python train.py --n_kv_head=3 --head_dim=32 --activation="swiglu" --norm="rmsnorm" --norm_place="pre" --init_std_o=0.0 --lr=0.00674 --lr_mult_down=3.0 --beta1=0.9 --decay_shape="linear" --seq_len=256 --train_tokens=121900000
Each number is 128 + 24 x the weight over its row's rms, rounded and kept within 0 to 255. Layers, rows and columns count from 0. Numbers have three digits each. The size before them is the row's rms in percent of the matrix's.

# layer 4 MLP gate, 384x96, rms 0.254, rows 264-357, columns 0-47
083:167130093129155118131108134154192132130089115168153134138144128096108136157153131134107094180126104079114134180161104132108110102092114101099079
105:112121152136125131125132138110093115114155159168097157140106114142115137084131120153133131129157163099151119125084152124143168124177148151122121
103:166115099144133084130149109134111135099135107127122176111118148142132102095094099105162119141113173139113171124104135104111122156135128117082121
098:119095128135123091147131118109141126143148135125134142160164152136108088132114154126119109137139119109132136114135097125096102133130129137119144
095:154150150124125177097127082151127155155137131132153093123129091106133092117159133098147116114067130131123125146094139108129101119120132142138161
093:097143141109139124156146131158096140109094111135122200151123147157149161148102129183103115128165087098164127152119161121126129146144117159120104
111:154133172119139133175188147109141120125075118089138064107073106145115171105117129125143127114137118128115121085116140168119123113122111148091125
109:119069095141087146139119091135137147112105144115092163108137087152152106131094127121168127131121132149134114118094146084097157124135168158139111
083:142105156140111158133138116132118130120097117151131119138119148103131129114116128180162085130160135135137113158133106112106148078115129131100111
095:116078145075143114140108141114123153144128114086120120115127104148132097115092122113129133160138150149145157147133108087091134152103126141101080
112:157142132140134150114162136109109129140105096120155103111150163116108123154116123141075092077131120156114128129101123138093132119149123104123151
110:144171129181111124103117100122127132128115155120163120106092096140117150128128145144165110132144126119088122101081101122121122169114152176149141
091:148140146116134153104126118119129105110091124076145136122104176109101123115146067133172124093127124090155138112130160134111183132167110096098130
108:137149160089129099099154077087175113184094096152159094138129081188126141115139107110116105167156160147121186108142120137125122097172137119096119
090:135115120125152113172161166132095111132108121145112132156079171139123157119091136111134095140115125121119160122111125164138145103092156162121126
102:161087125103159131142143147103144129095091095124127142135142093157129100122118156128133092073113156143165162126136137151145165105178102136133131
101:140140095123109126126120162097113124136097139102132202075142123150133127110132127116120093135122114106120087114095124117175127143106113122076175
100:127152109107103138160162146179140145159162112087130162122142125142130160113152136186124146161092129107105114149079159137128094106163128116140088
118:128182126178152108142134134147113107132140111130154161126120100109098169163134100116116110119133105121120105109086110156111184132119102143122125
130:134146122130125066116127196144151162133130106146113146125145117154107153101111126182152096150146169147167110185123123113095118096151107164098136
111:106111126176119103123112106126129152127097132168179109175157107138163085118122101113123121148130131155069143127124144061137116137121085125147106
107:160098108154133126159149068130118144113134120130135111100115135120107123131173133148117122133131156136101095108137150170153150143133116137094085
094:158147126166151131119164130143151156106125157134115173140137152121076151105076141141130123089125181104134121126100155104131131165143151159123131
114:143113130099109142139127125109084117122158093150110132120144134132102148133152095109127163087179145151086107097114164125116157112144147142122153
087:161190136119140132151136147095121199118175126168097128117133160123125116110156117159115151136082098125146149142138144077152140128109110144160150
113:143122192138157098141171117159099121172121143154111107107137148100137151130137100144116119114109167080132126127081127114146155116119142148108169
111:142160153126098129114126150158132176088111103118138147126075149119155123176112153148166154119126131133122125154107201166132130114143147152131109
082:185115152154116129135086094121142107140094152139110132127162166154136136152130125141105137102100104098139146164139113157058135146131131166086135
114:108117100104123113126172142183097112113142098161119123102127114137149129146099161125100122133162140092146111120161141146080127147128083134122103
099:123119092137203125138164110110089091150167111104156115122123134141121126097125151131140114144130131113091071157148125128103150135150123129106158
085:150151087079167124116094121081119112123073136123123107137110134097124114131143155105133130114163094110132147117114125087135112097155130109113116
091:111124127105103165118107118122143141143128169116119138130109145118149165150107119144143111088108115165121126135142085144126128128187149123105106
109:119141159126124139147130135146160122127128104179116175156143116108128109122090170112133129064112134099129104106147133112127141098116144161101128
106:131131132174117108155159152146128195176106127146141139120120110129131145105139132099151123119135149173099131108107117128118128139189143156106152
088:173127130122130114150121161085125142095088145164147136103129123136132143093146138173112159123120133126107145167159181175131090128133126163150151
099:139137110126107162118140130144100073137117098111182125138089113108164133114164146115150163120120142133126141128118112096134184108147152134106123
086:152162101126168161118119092158122093115132147141162113111145158105143127079132131118154112102110166147203110177121121143092136139154139138130152
095:125161115111148149129119116132124162124120129091128116133111143133140112153145188176170133129124157158156104130145181155092136140155163113144148
082:140136137140119162170082107138137137113162112144124153116144104101088164118138096114096118075147180168134123120128125085119113116173146150126098
097:124064154112125100113135171147109135134132095123130204099143144113132154125081093129101099146136096157101137140092119121112151147143104121102118
101:134096131147129145147149140153179096136110142181117132159158097148126116088097101096121112111115126114128111097110142117110137113115078143136199
096:151151121151109154109115138121148136145142165098106097202122118141143116096114138116133133147120103119138112157158129124077134131156117129172100
097:164082114160120114123105144165196111145115115118126167116134128123125119087127162120143134147093121095195101146168129139107147140136122131175097
096:149115127173154124182140126124150152137130123107148164154183084146099121161111132111129136148157108136140155140100088107132141123143078136081126
103:083116135111180096162173156109080089129117166134146105094160138135132155127195132104152103130143118147126114107163179106108135129142167149112132
096:139102150096113123122148125144163108164149079167128085152141131156113102113120121147150129091138116115160136126157160131086129149164124123130107
103:145148097098152108101125138143103107100117143163138134096097134153173133110151145186145113104128151148130091179128159112105140108143152182086102
101:125110092098119098095154137119091117091125125125129150112112102113174119133167108140125137141130145128104154135083114121161115151130119156143136
089:126140157138120149102139107126114129121115124165132188149126110161172150137142160138105129144111129185124138153136134155127128142143136107132118
109:135100106126119118137088152122136107122106082098166128136089097155117098168134124115135088126098142112141111131093107177118103090134128117128154
087:142093132080108118124154096118108127141126137121153102141094104121156174111106157169079080122119109126141116150151108112166161138165130142161125
107:143151169087142129107162122187120153176156120150131127122106130141161165084149132133109134087166127114132104078169111118123188089106129196127118
102:130172109125123149089121165105163138116095138156124132147127138142139102123130125165093076114110109090118150195174141125127166117121076110138154
105:080151131120145128117130122101132147115102097100079123163129056178143119126106126113170104102139132149106113139120144144125148135162089125081145
086:138133119123121152143130101120183123128143086129113143147173139093107106138129129137156110146166133176140154173136175148096106130130133141109124
098:136148104120131121098145086160150105140112125116108129112059119135109140157114180136100095108112132137129124152096101125158128144184148125090130
106:116139125094079136166146161128143087166130107097154156151118075118130070139173086115156156121110129103097113102166149144138126142159115128148133
097:172147136123122107128116109148147072119106098149147121124078131090097087126168125095153080156148115092124113143140137157120061133115149193131127
102:135144100161105167149068097110164161140130129114169117139131125120134115126144138098143063142105168128082134148140158118096104079155102189115150
106:161131138134151143160125102111088114134147110133146126109132109136129110159122153098100152105135146175148126113112149121125166141136091119124149
089:174104105139172134131148126131154152165133157093082112130174135170126123143083098124122116130119111107136144124137123186131158161144141140162147
113:107108151093118144099137093107121115117131130158137098145131157136133132146133087166124139137165153114105149136132163149086092094132080139103092
098:158180123136127118129135063149113142168111152102143114130113107115176143128168101128138130183133125131119096177120158148090156131121111096121114
112:178154136116156132090152148122120134184120113169158150073141152172149098113117123087145129132134119117140142132127154126125155166153132107058109
109:120128127138110103145113104152130148122097152132138117092124126128147117140128076129140135151109176130157105127115126079079121135150158149145163
115:165112161162121108146119120157114130146121116114147085117157105092139111147126134122147094145132127108122125115072151130122109151140131131111155
115:111130154125130107154096122130141126058087106156142153126088088090123116175147136152198121134151136095137151123139131138125146100147154124121096
090:148118122156126144096105086127129176154103117116150128062152099118114148129120147142146151091116152118137100139125096125129104103118139144192144
099:109124131126107157083104160123168106179108095150122127134116109136159098122189162086129094168090124167096128127132099130138132127132103131135124
100:119108141132105137076111124116114114156131171130137111158137138114126114126121136103135169164139102157119073147162107127138123138133152147163100
088:145160092138126111133102093148103156134079102109141119160165152107128112130131087131163120095118127098154136129155182113108133122119113116135144
113:142133151131117123183164153131130140131106099142121113119172112119122121123112151145133087142147154131064146155073108130120126160106115124132165
088:144176139179160131110130182129163123132116135105127134134111134104170119159141113175137176091130140137137131161119168130099119095125115123137106
106:155151074178150144147126144093146102120104143091127034098106134121112116105118120140166098105100119153118120082158148120121119137128109151118130
082:165149146095166139100146144169117086128158178107157176145156142155124087104106118132161090149129095118110131119140098106147135128106120165141127
108:141097121144126216168169141138122117081084132074122124136178131136130144139109108114122126091138127130151140125128109083109116126146169142140097
085:134158166117125104106106122183148133086119171126129076128101164139170093165121133142120089175116129098088080095139122125147150166131083147147140
090:157144124160110124089156092144130139126091136101112124095136110114131147134112164136122158105202109158178123108136157088114128158147112126112102
093:122177129151124131139133131144143115117121122133143194133125149114125163113136126097125175130109127121115142095140139110097130078109140123108146
096:127113169159130122114083103153146147148105135187088113124096129152157111133185134115113107078130117140111109164072090117087111130140116100105112
083:078119111127148134092163150097106088157113183114132153110092102115085107154134100166073152126152138127148142172141154125148132166109134121124141
088:154140123144127163155164157074128125089126151134100151128123154147136136086154186148104133131136138118124158113091145110123145073127151117145101
090:166108116128136082067128099128137108119126159114091107138119116080157143139088124094102079120136116166120128123105115124155126148120130109105156
091:110095115104099152159117141115115138149150085121093157159125145099114087105110151107123079124112129143136169138142124109106160096108095128062150
096:109121117145143163090129129143118114103113159123150087145110112136142119177122149115120142170122139125130098142146157124113124150125067141105106
085:129128153128126145091136117125086136103155117142159120108102112121157137127103120180138112114167124106151089170116128119123129102106118147118134
089:147060175171131112110150104093128129150120122143080130151113149159130113117153125081168195146094090109161148118141135143094121087173094140112126
094:117146115148112110102132145108096115077131104133087077141131131133168077144096151135144111141121101156150144137132145110106091102154181111125075
101:140151134154110108086138142101112142154143090093113110156138134124079118110103130160155168120135117112140139111131139090125178144156161097092137
115:124110089114118086169112144083143139112095112116135119109100129146147138158114111098115142147137134163115081107126177127126181099119151139127118
109:100115116101154123175137163120120132101093125145170154144175126114178087126140137097125138126130125136125132088129084099132146106158131127100185
092:094099110083121140140095110107128124143077171141140160143137148123108152156162153111123130129153112164145120114134152162128099118162090159117173
089:129074105124114162113086137144161155152104100117127120094138078074079127118137131133132100120135109114119099116118136147095084115145138155070133
079:159130174111093128165146137125094149110143123154145154121090148136095160145126127128138117140105115141135200104095123110070157072155156152121132
# layer 4 MLP up, 384x96, rms 0.238, rows 264-357, columns 0-47
092:123104111104172108097117141124137154147133126153168074130140108094082155129097103129113084133143144137166114157153153151140102088166138096075146
094:096136104119137119164075113112119111107156151146108142115123086074101118116123141139122164104081139144139099123131136104143113078158139107120121
111:124135066156179131138093168138111098119129146101099098090152119103132127117128102184139117148127151150104116106111126123107130158157137115105126
103:134130111171148088112133136142136105114175162103163142096164113120097139104191132117138144150122128133126133129154163120158102138172143119143101
101:181131143128116147160090145146160100123091182144124122131140141130123103139108128118117114129120106134106099130159100107146091107110210167093104
099:138138121112139154123146107130188134139110124144117136136120173148124165161113140139107069140105121149115147150116146118104099117150119161112134
104:151141138138135138121094126092157138115106124177089109107147072181144152153121095133137139086106138134140113098107142153151133144145103134138110
106:140154141133124129147129134137130117150162149146102086143106144089141086128159142152090161139123168119094135154144126126113106125126122126163108
066:163081138143108073118108132170158121124122099152124143150140088159135135175111114132113178143120150130143105106129132117112118108138113160117101
100:105123076161119117137152146088131128138115137131116116121141142141186129117149093102144125136159127134171181120135089081135089115159097179141145
113:104122103127162112144132108122173098113100134179120128163192143157159132105147128130170146131128146114102086111137149172149141125098141169148158
099:125094118126144076114173141106118143124128088132157105117130163121113142128089153168130127145150080154135133115125091138166185157134100099133133
096:121153114163113127114150113103067145172151143138110140131133120137120130128160169162115178157179083142120121119118102090131116091081144118146140
102:136112101089108131100098113135116117115114144133118104138095100146118164122128092162126128139144148151106150136139169152119133138152155118136125
096:167154090083112129115094084100145139130093128137142117121138091093143123126118132126115143126159157138130073107136115121112104195150098115146114
098:157146120121122153145166118139148128134089153160139153100144101149111181095120131137101117112168145116136098140134118142138101106172137118106074
098:127088114145108149144138116137139114114092060118074104151145125139118118138103130139123143126132162140106135132173099116127101150111104110133127
102:073121179098143149088104106129130131180147093139112138131094088158119144152113073120142128164139095089102120109121075120125124130165115064140137
131:090100148098122102133120142110117137128134156149151112129140094149119099117062138123109117128152098163120139120161136105118118130144101121099118
145:141104135105176175149125158126122109106141126146163122100111133146137169163134143115139144155134085151128136129158158135143123095116124157201124
105:139099096138146106128115115162119137107147176169160105101121072116161120127156138150129090174149110135114139140124067135123153101095109110132107
098:114129127087148135123121093149132134127117148125121097140152165101101108176136146179124126168108132092076149141140143163144167120145123109123094
090:097150120114114117138125110125096111132134097161141075083134128132133123123126121159118155136163121128123122177152122147090112111088109142112143
111:068117150118140105153090153124166116072095095134090160126124104127125103120122079144112125106125096097166138101158112139146132115144113092149110
090:130122170084120132106104150130138151139131113171136117118148141119057131141110137168141160102137119118136067110110134129161125135086087166114205
099:142120123177112110100134133099101149131163168135154128194102130116139147154125137118173157065155137117161103096153122141146156148125126154153149
103:144169089135135104121103108108135136181130129177127112138148085147175129130101121148174134121113099158150106155126155134134124153125121128119133
088:058143109095120132111141186158107153199147117133165126107155133158140151117088131129091124131142110082133137111124143153122135098145083154123123
108:117171116152092146101123095114120096110104125140115138135139143111142073102147167145097126127148130111112099118107077159109129133116142143151144
093:147125152118124091113164102124103171123154161119136152106127158159128136124083137124101180117120168128148151141155097105170067161118126154135118
093:097125112152144096111115073127143102153139103128113116124149100142108128116180174102137103114121144105109101106128111142103094085090129082145127
088:135143153148120187099111177128150108142124125106089108100165131113109105136143089131124127146111116145133129153107070113137154137134126125111165
108:111115101118137154119138081131145105128064123108172156108116135115108099102136154136119132144113125139148103142126120127100132158116134164142182
107:157114118140133155136133098137117141122091133126117161149091140112100097101138152124142157164128090114146123101119114139132119082137158100143084
093:162147116136115175125165117110111120168099136147131139172127114160093110110152120104132132081093160160109133150156123150139119140159127125117153
096:117157152128168121141113102124089126142132109164133139152125161117114138130105135126140112097140092125156136129102142119097123129140105139130142
094:139098124105126126083117085097182139134107159132132104201129103141143089154086148123187124156120092164114119111145127129134109125117169185141116
096:123117140096134153143128090124121142142108152106104112110155123121101105122138119182153154155157126129098152153134180098086092128139082090124160
095:159131157166089114118184110121108087186134122121122131177139122156136108122107158112094159136139107108106144150187161138182143148162136104142106
098:142127130137118145145108102148142084170171098129093142111092165152180126139140186143166128118154130102148119167169133145151132139148100129149100
104:113163133160111143115080130128094113118131155155102095087116150123070172166124118160135107121146155134132094115161147117142122139103100135107136
099:128099142123103163104137149149160109129175118110130125130126068149131143134114152132133147127133134159108104133097148131075105117134129144034123
101:112144127075104148116109134131119155132145139117151136099100147128151127111139140124155149101112151106154130132118154190115163120118099086145110
106:133100145145157147159128165151114123140136090123097153121092135145147135115128119106150145152107084135140171188133139165116159134105118094128106
094:136152182159113081146137121110091106099137116087093129109142111103164150100168147114110117083085154145121098160159111090115134089093173122115118
097:129134138158126131104141100129085119128109128159096101100155106119115104107151123164114124138180105147116153115129157172066178136162127128090098
106:141180125126123126139119126145080119116126105160071124081111088125175143159133132110091161102134150123148102122082136088112104143154130147097122
098:126116089082122088149126110128110077150134112124145161138113094134126144104158116126138134122099139138164159159128152120111087126184154116142134
089:145125100114134130123161135170107114165111123145144137111116129116129121103147139073193118117073090147125147084167140154087112105129096106115153
105:110122108114162131097153166132134078113151113155120113119179127134086116121142143144122128124126151140165129132177157153125118116079144114157116
087:117085081118139114136113059130122154121106161109125154130129140132143166148098104123149134158134122147135143156126097122052147115155110110175149
093:089141110086130116115150115091132118108170155110153090095101142111138123111116115138142144203123146152139153142147140137133157104117099113143107
100:132117112145143094138161148136122130197107133155119128124122115159108172113131109112150165127147103151133115073086114106117064141128140098119102
108:135137170119118137103152163145151192082140144165128086158112118156111118111123091093148119124111109105166120111159119170105123084123135110128088
067:092155119125128118102150144110150145142146153106117137118166139115136126132128153099115100114090081165110178108122191119160090176109145127155119
100:118090152109135154130142136125107095129083152141132161148152105090132111113143133144183124134111114116103119080145151103181162138132101108136092
105:127132162138130159159147137104138146127103146141114157108102109138109158133170163142147168132144145112160133108095090145147162101070149147146133
098:139131096128094131156104118127099141096124130157137108117130118139125062134117139111146141108115100104100146126156133123139114129156121100151128
093:126089134128107141120129137115114109116139111104092150128097094162118149126162122144123168109137074134150127181144093150125133111127136137176088
109:106095096096163125135136158149193125081140125153086137175116092134107138099131141087126124131157139084117139154162122143113167112122101143120113
094:147111160155121171136064155116141129113144128138153136112144131077120122115131081142131139131126101153094109146125151131080095116097142135152128
100:131114057121101088098101142159157116114149142118131079088144143137121135149155132125116098121091120156130123157094135141124169092116113148099170
102:110161127155178119100141125144110133108156128138126113139107160104130125178110128141100103067146122082156151135111113107151099159102137126153110
109:062142111180132067149127169135128112078131096155094131140119137110133123138120150136165151127113154117152133126149139145103101115091105180144153
110:120109125116100112148133108096091140131098154123089111130141093106142165146138127128131183144157147108137121113162121151147100111138108054144099
099:128115147193092125139146148070090159139088107165149154120136105138131116107140134089091144175122148121146149135145134142112134125133182166105156
100:147126122144130112172142134118145109111145095104116146113148143073122110111090136082132139136122145137147097151146190121142148109171135082138109
094:087147127113111091138117150101131100142095119140105136082146111129169139094145132116128087150141096124136156119132139122132099126135158099142147
100:114152162108134134129111158109160104132144165137119112091093166133105106134117082127146155142150147139162159119118100120135117115176150153109079
092:126145108137105133086103127069122108116128143132085118165101145119136141119141150133167092139090120112088101123144115115140153106131118120164139
089:166052174158128102102154120122118151142115141177117115096149093124120125125082108133158141148101109122103125102121113128118132107100156129101100
110:139149137115151125153143154124145190176137137123080168149165143157137133081126116130128115147129138114200105096109124153150152129104141135126133
095:136093138086096082126112114126088152117157117131096121151168095117105129099095105138151124143139172154085137111090135097143056120187147144134152
109:089127201155143131086146111106126137128107124141096154177105122153104148161127135120136137094145150128123112132143124160123139127120079169156145
100:133091109167123086109177147152155143177167132148138126119124149144159123120155128106114150085116134148120167073117130117139150156112152122140111
115:103140174122141159130138118109139141133122148143125132139110101105094120093128162136092121105115163163127103082140126111102101134118129114113099
089:133128174113122106102126117126135164113104075162130108113095122111158118176119127106139106089125153103159173180144154119134137148094141159115152
097:104121128124138166117125115141147128132173143139120118143067095148061128145127107133147137120172141161118141132116087109165139133112142113149078
089:113159141146130165166107132132113121119156144114161121167119096149124100179166164103101091170124105142103174113124094117121096103125145117142106
092:134093117120139118160112088167120099143067127141111147148104096087078119105143086137119098104105173129145155117101114139103131141143105113096125
096:174125104137121121154111140177122109052122111104115112125119149079169154090163196119168127121118139121140116103107098137117137132105100114132165
098:150136145147122109121150088143141146077097172098160137133117128116079081157116103135140109128118112132135131126156077124110140145118090156120058
084:151129147121130148142125170084110132134128112145084115125158114084088127111167104119124114096159115118174139167128114144198164108123134124094109
090:102095133134145168187136127130129098118125138132084143135122129165092138122145124108130148143156157105146165143115140149110130117106119154174153
094:152130142121129153146199129119112113122144100124085158153163125099122106098127127151157152142128075115118108125113111127138087107114169155164104
090:095132153121112093106144138094113137097132125130132140148098117120084142156122096176075128097137157087108111158159144110139155100117135153158119
092:148141150165130148140103144109160109096134108129105145173091121111123100142149096183150153164109143136118125123122152157130118117100100160131156
096:144149097097109109087119144138127140118124156127100102070140159115146143158180165159124120123141175161108135155070100123113144099114127140120109
095:140149169116131161133122089136105120139170156115118104103100125170092102118127051105115105146117144152118146132127160107119133138121116110147167
117:095090143121134089156140190130155159152106137122108167091127097106155126098093093090115127118143123112106128120122111159095147155127131157150170
114:145112114126098092137126164111170133099137129142103126147125116124157131098153141164150119065117131105140146141164129113128118136151132128127100
100:122109156130142141113116188176132145130111110097094125174141111145167081158108128148107130125108149093083168154113140131152155104151103119126140
098:113128125108093130122125132114115108122156162137088142080128138093125150129075120161121110133130144152104089102151113096132082129114104102089110
096:096107137150094130092167171104133110124068160135125102166182147117135131095147138159161148111112134100129112171154129145125137108143114111180143
# layer 4 MLP down (transposed), 384x96, rms 0.169, rows 264-357, columns 0-47
079:104143094121141122132162128144100138142148135082115119130130100097166106162120166116141134091072142169094139118129099146142129124120112089136156
106:144145130155116116152146148150136125159133136110141106164110125127120109154138122092141172122110154084127105127117153125105085116129136149112107
111:145134115113135130131139109116120121146147129119124110125084113153146171127123125115124139062116097098119071093147161145097111104117100120086102
102:146156125130141119112127155115120111112133131083115108117122095096150161136144131162128157092121148132136119112168104154099171126122122105159147
101:144146141136076133113136135151142124118108131115145123071062157142108192095108126108088115113108080149081110092125137126097148142135142151124097
102:107147087109118139149156132144153125150114157139124162147064147143158110092113135102121138134128116148119101164086127139166117122096129186108121
111:138131167132133103139210092155156104118124107159102143156132123117124120118155139131117115092119092098091129116102128125117081143067095110166120
099:094121077115113102120159133150137113122179066127152162103122092134099120140095147083121124145132145117157117147133113138136165126106131141131132
081:145120115137112137140141142134155109159102114142103111113143090115094157134104099136125114152115160131134115160119076114106129112118141135143197
100:105092157157171102113105139115129141094074151112142110127125141078125139166121111149093132147129143119077125148106101095127119110106102173133147
113:114137139166101112131130123163110148104127127115126095108130095087120096114152080125111107091077129136129123123115132163121197125125044169146143
104:121073103116114123091118122120148107145116104146121096093088148079104135165120135115136144118161137113126135117125053120124102084156131148144114
097:117113114130108089113141142120140133214143107083099134152118119105146104105139146118134127128148099144124116088142111114136124106140098073147158
108:131093105122150116108135106114098104162105133095110160107120153183127148096142119108139170118119118175092173125164132139163153150093137085120121
093:154150076160124132122123089183130109164079132136088100145106114111120143173140144119130102132129142153154106123109124133142125103097169123102145
107:085159149121149108114114144137129123104063135079117119121118192130135124134152094127118141100121184131165122152173124114140126128148117134157108
090:154108097115140138095147145144135135147174123124118099154098121088118112188115163131141178120136135169109126092099123144131116075166114128164133
106:170142147117149118130097128112137123117113182091111128104123130112165088154153078130096109111143191098156152080138114131090125118154112143122143
123:109092110103121126166162129125174142162106143156137139137138128163134126101129125127132120147137133207133125143144121118145128176121106142168125
135:105163146141137152152133080086143134122112169137164125087096138128143143102144129106128098144142154169133122143131156165164132108138099126147158
114:128129124115173133121172123147166108100126140145135123182126158101102167115159136122145137138139146121168131121139139186168091134084083132136132
107:109096122136140117187126162133096128128113110119132122131120147118124104147133099096121127116120100136108179146188154137130085146139098121087131
094:123114133157149109099154175131124057145104122103122131129095132116104159127111145129099180114137141102145123101151126084144142125100113149108140
111:126153133090149100151139127117131137108124155094158137137107154102124127117132179141124152120096151130120100122151134107103108153120139141147138
090:103137114130148117121157112085114103157121082164107112100150140106166122206104099129082126155156116142101156109138180137109118123145105129089100
102:119155131145138139136164127103114099091133140098125144118123118141129137079137123107172144089066156104123088129157164131133167119115108146115134
106:137153121139126107157131123142108123124150157119101072127071094147137103130114143115163128098124104133095137144110185151082095145136145127108094
083:100116111117127101128137138132132124084148100089175120110131095105194120165111083170100094094129135131126132095165099126143174114169141135168131
116:123171131128114124113116128108129163119140154116100136178125137146100159099114151162096145105153130154082119096160155100115141126135147148080137
098:112101114130114146185128126109111148172110161139133096141146186185105120146103125136118120115129123141138134127095162150147115168154141143180154
084:123145176118169139105172133142131105131139119082116111100136124093095174117077107132152108123116133145144139113094119189124161140143129163135160
097:168114130126160140169133108148112126128139152119094143134166115135134075170129154112128160111150166100110116120143158168175116142098121138093108
108:116128155162139121116113139142166166126135144107135134103130169149140127168118134128167112155129163216101125125142078111117138080118124144103183
104:141122140145134100120113114106123089132098154143136100173118149141096141213124091158148115112154135161143125114150131136180132154118090155192124
094:127130111169119147151091108116131135132119139170126158085142124163130122117147111127139139111108100129132115166109145155093112114129156106111139
099:128127106087110096092107132103126137102130125141116143146109098147133147094127107162152132113141135172132105140130102126135137151122171121121134
098:143109082132163136136111147137156138110117106189166127173134152174090121149122144147122159114109152145107105116156171104150092107111130161064118
094:150143110116151117112098103110095150097137161135134147145136116130138174162120127104086119114080174087127091138131117120155094129131139116089124
084:135152116114141130171085146129125170121088087109133159123093107134112139144112131146157101157105112114165149127079143139137111120113137121149193
102:130080150147135075129126179177133129126170104140146122148131098137154090133137119119138139119113105141111148150115132128163114106112137128139120
098:107128123121154106110155137158121098125103135121155134116114099183148100129112165102191138112095119097102134127192115090102111132128138128132146
094:118125135141118121111119177150168090079125085158148171134128138138165133137113155140159126147160149131102150129106093142123153135130164075132159
094:139121106165105115136073119132167087137103086143104144145142105151135152124106099110151117155132125112157158161126131124098137175100155134141128
095:091144127150131147108141156172140138118154148148105103139130148136095138111103139142123092127118104067102133173112132106092128100124126112103150
109:130116140158078111142156148115158118145167121127114176148156167194148122084184109159129120112137108112163082159137125141145115133129130137102120
102:136139161091129131067142135084111152108165118151125132148123165164115146085123133110141135131141090105116117134113157154108148107144116129113092
111:115121156145109136136126152149135099119164079110106130113125129090142103102140112103116158103116084109108120119164134120138173109140140109121148
100:123154138161081143173118111135080144161130132151072116122144113114120124147104138174143123134121142165142085139116135150090145112133133125132135
097:118114161131116129126111107134111101102105116144112158173138160139112177121112072103146109127135122117137122151094122150159181122139098137134115
103:156121120143126146089113095123143151124155197124123119152093163134119148145113116151103120111154134102180094123108161149130151151180145163092142
083:129137131133115126135165119132117132160162106135109103146124118107132106155154119167158136122127126147080115073083130134162128122140128123110096
100:132076128121120118148080101165113169129162123104124116105125138109156131123136111164125132120123129071101125173101161130089174132100142126114118
096:163090119112128098101115101123096119114146122114161166109117130107136132162138147108116123098146160128125081079107163144148113116153155093163143
103:140125078149145180115107056174147103114124130149108093099158145149138107158131134121122072105123109107124117117118147091125122120115134140154148
088:110139130115106141107136116101106114086157154108158133164112135120144127107123135055143162109132102128119175112159143133179125165097142119110088
084:120101098147100116116130151132128124082171147119145129080127103122117147126120145087063146131079146142152110151113107134120142129149154119124148
107:137129137131128122089118136135122113142141119141136116148145137172129155097149116144106145089118125130078112141108107164136130110123133148207087
095:141106116155141129152091118167176122144139148126122169121112127149086108104129142151146118100095122094150149128111146120114109105151111142137120
096:166129123096102134109117127145114168163150118112116121121140100126128121139117094153132117118089140135085141143079116137158163122137196085105135
106:081132149170153144138137112098126181113121112145115123145090159093142164197122169121123139107108138134142111154135163131125111123147200114115131
093:183133150112169140067138168144130156147132127126097125133150111101140123195134134156089113124157177110141131117108109138137147135097128135165115
111:109125147161117122125133133105105107096145120121075104149143125075162125158154130166126142093175102136111124134148141142109139122145157090189105
101:129085141133147100151125132110120143127126076134165123113169154145102097118111143112108100179141100114174139113094117130138126145115155069109160
097:119131091141117126131120121128141171158134123142132109113116139083126057126072149149080087144136116158144130136123117110119192108093123177143094
107:130129154152098093131134130103114105142158094120131088100103127108132124110177102149111163127123118146097115125172102131126161138147096102162081
107:149104102111118142115130172185141169141140143122146128137144140145163113143142140116135135140127165091057095118094127135119138164099151137114141
102:120188100122118119121130099168165122118123167085096115120120153112137127127106114135121111124125126140138096100065068110148114138096149153112136
095:114144130158164145132142097160110142120118125146141172106088173080156132185130109101096151143133145144121150138156116159098143075146104155099125
099:092174149100117173127146120120119106110122156166134093119111173118138129113121137163145086089122122169101114135163169138099117159135126113161112
100:124119136147117143168088162121136122110118124118133133164120170142142140142153107159139076137063164173087116135143186113114109122125122112139115
098:129114137156128142133123127179143147137153137117134108127062151135131116123112156122138166142094154156094148130138129193115093119116109145118101
108:152123075082143148140122155159141153117141122127153158147115110144142120147097151102152128081091128139160113132094135133121133119148171138105138
100:127122102102070113119077152149145123146145176156125145151128081118112123117117144142140112130111121136157082095142090157127107142151154169179111
104:110165086165124100111175150078091165127119142116171098154140111102125134096111111138131087129098122141092122103128133141162124111133132149144135
083:136084123129124140138123128075182099105141151138159146119154117096132116083158177146147096152157130126151132167143146138127119154142085151112150
104:180120085110131159115122119125126078111129128135132118149164124183122134131159127134118141132177119127166137141117085157087134127147123150162175
091:186134129128127117125100105103169113112091110131122108144120125159129146110170131149123065149135159091125121129168119087133096132102120133151130
095:131128098093129141139097105134130136105152058151154170090122126118131143089139124113117134098132127156104142132127155107146119113158133153116144
102:102131093105145100148083074117141132079120157091151091162122127132135131112130110132122135154101132146094152117094096101131086106110144137121118
095:129152073133130157165142143134118128135153124148144171125123119161121130122106094045153120109109088119133131106135157152138109119185107149127134
086:169145137089155122107134126158125159149083129124142138130112137129102059155131124111138067135105131131094131080179080082125156111107124097168154
101:142136127135094114123076149118146148147131152108126113122153128123085109180126127123127118143146124106116116109133125120090146099140149190111187
089:110099100127146124113145107090123121149154142099111127165132114097169145105094191093140157124110153147155085125132129072134136127135126119107074
092:135140088137142098083150131164082123134133109122147109112117163127116164147134135095136129101131102123146092146081177177171118109155156135141114
104:099117158146143070160138120162111095156110115108129160162149132079107137085143134110138153142097164127149125083106133136140119139119180117134136
095:173098138163139118137104126127169135118167123137093134123138126151115125146144087131080152087121098167129146098113137127130141116139099089128110
096:126098130130085140106131139133116180170177126138146172094171184140102094085132139124128124113187149135140103098131130166126135141090136126105132
097:098102113145127110142140128111136124116143134142111079116111093102106132204130091128117144103131131180136109164166109133131157155138123115138090
096:144104099106149152121154165081128163124121152137124111115106149139148137128114164128153184154152130150103117134147107138139160087136154134084152
113:076141143129082143124123107142119134148098155125080131099133181075124141110108142160110134160103127126104102129143141121118141159108131072137123
101:140118111146130115141109059106122137123100111147174149101105108090141150119134109081133147135118175129107139101115116114162162132104138099119111
099:155148115112157129113116128143132150158128103108141112086130160130167086133112141109125126128124109128131132131131105137126107141105110145151084
090:138123139116157135132124089156097127096106109161152106075124164130076159068171108128126118135144116099110158185111172117132125156141144134147152
083:137149082098127102129085133139128162150171133109100121120089087113109116152094159143148096149119149133118140090123128144140109156123146121101116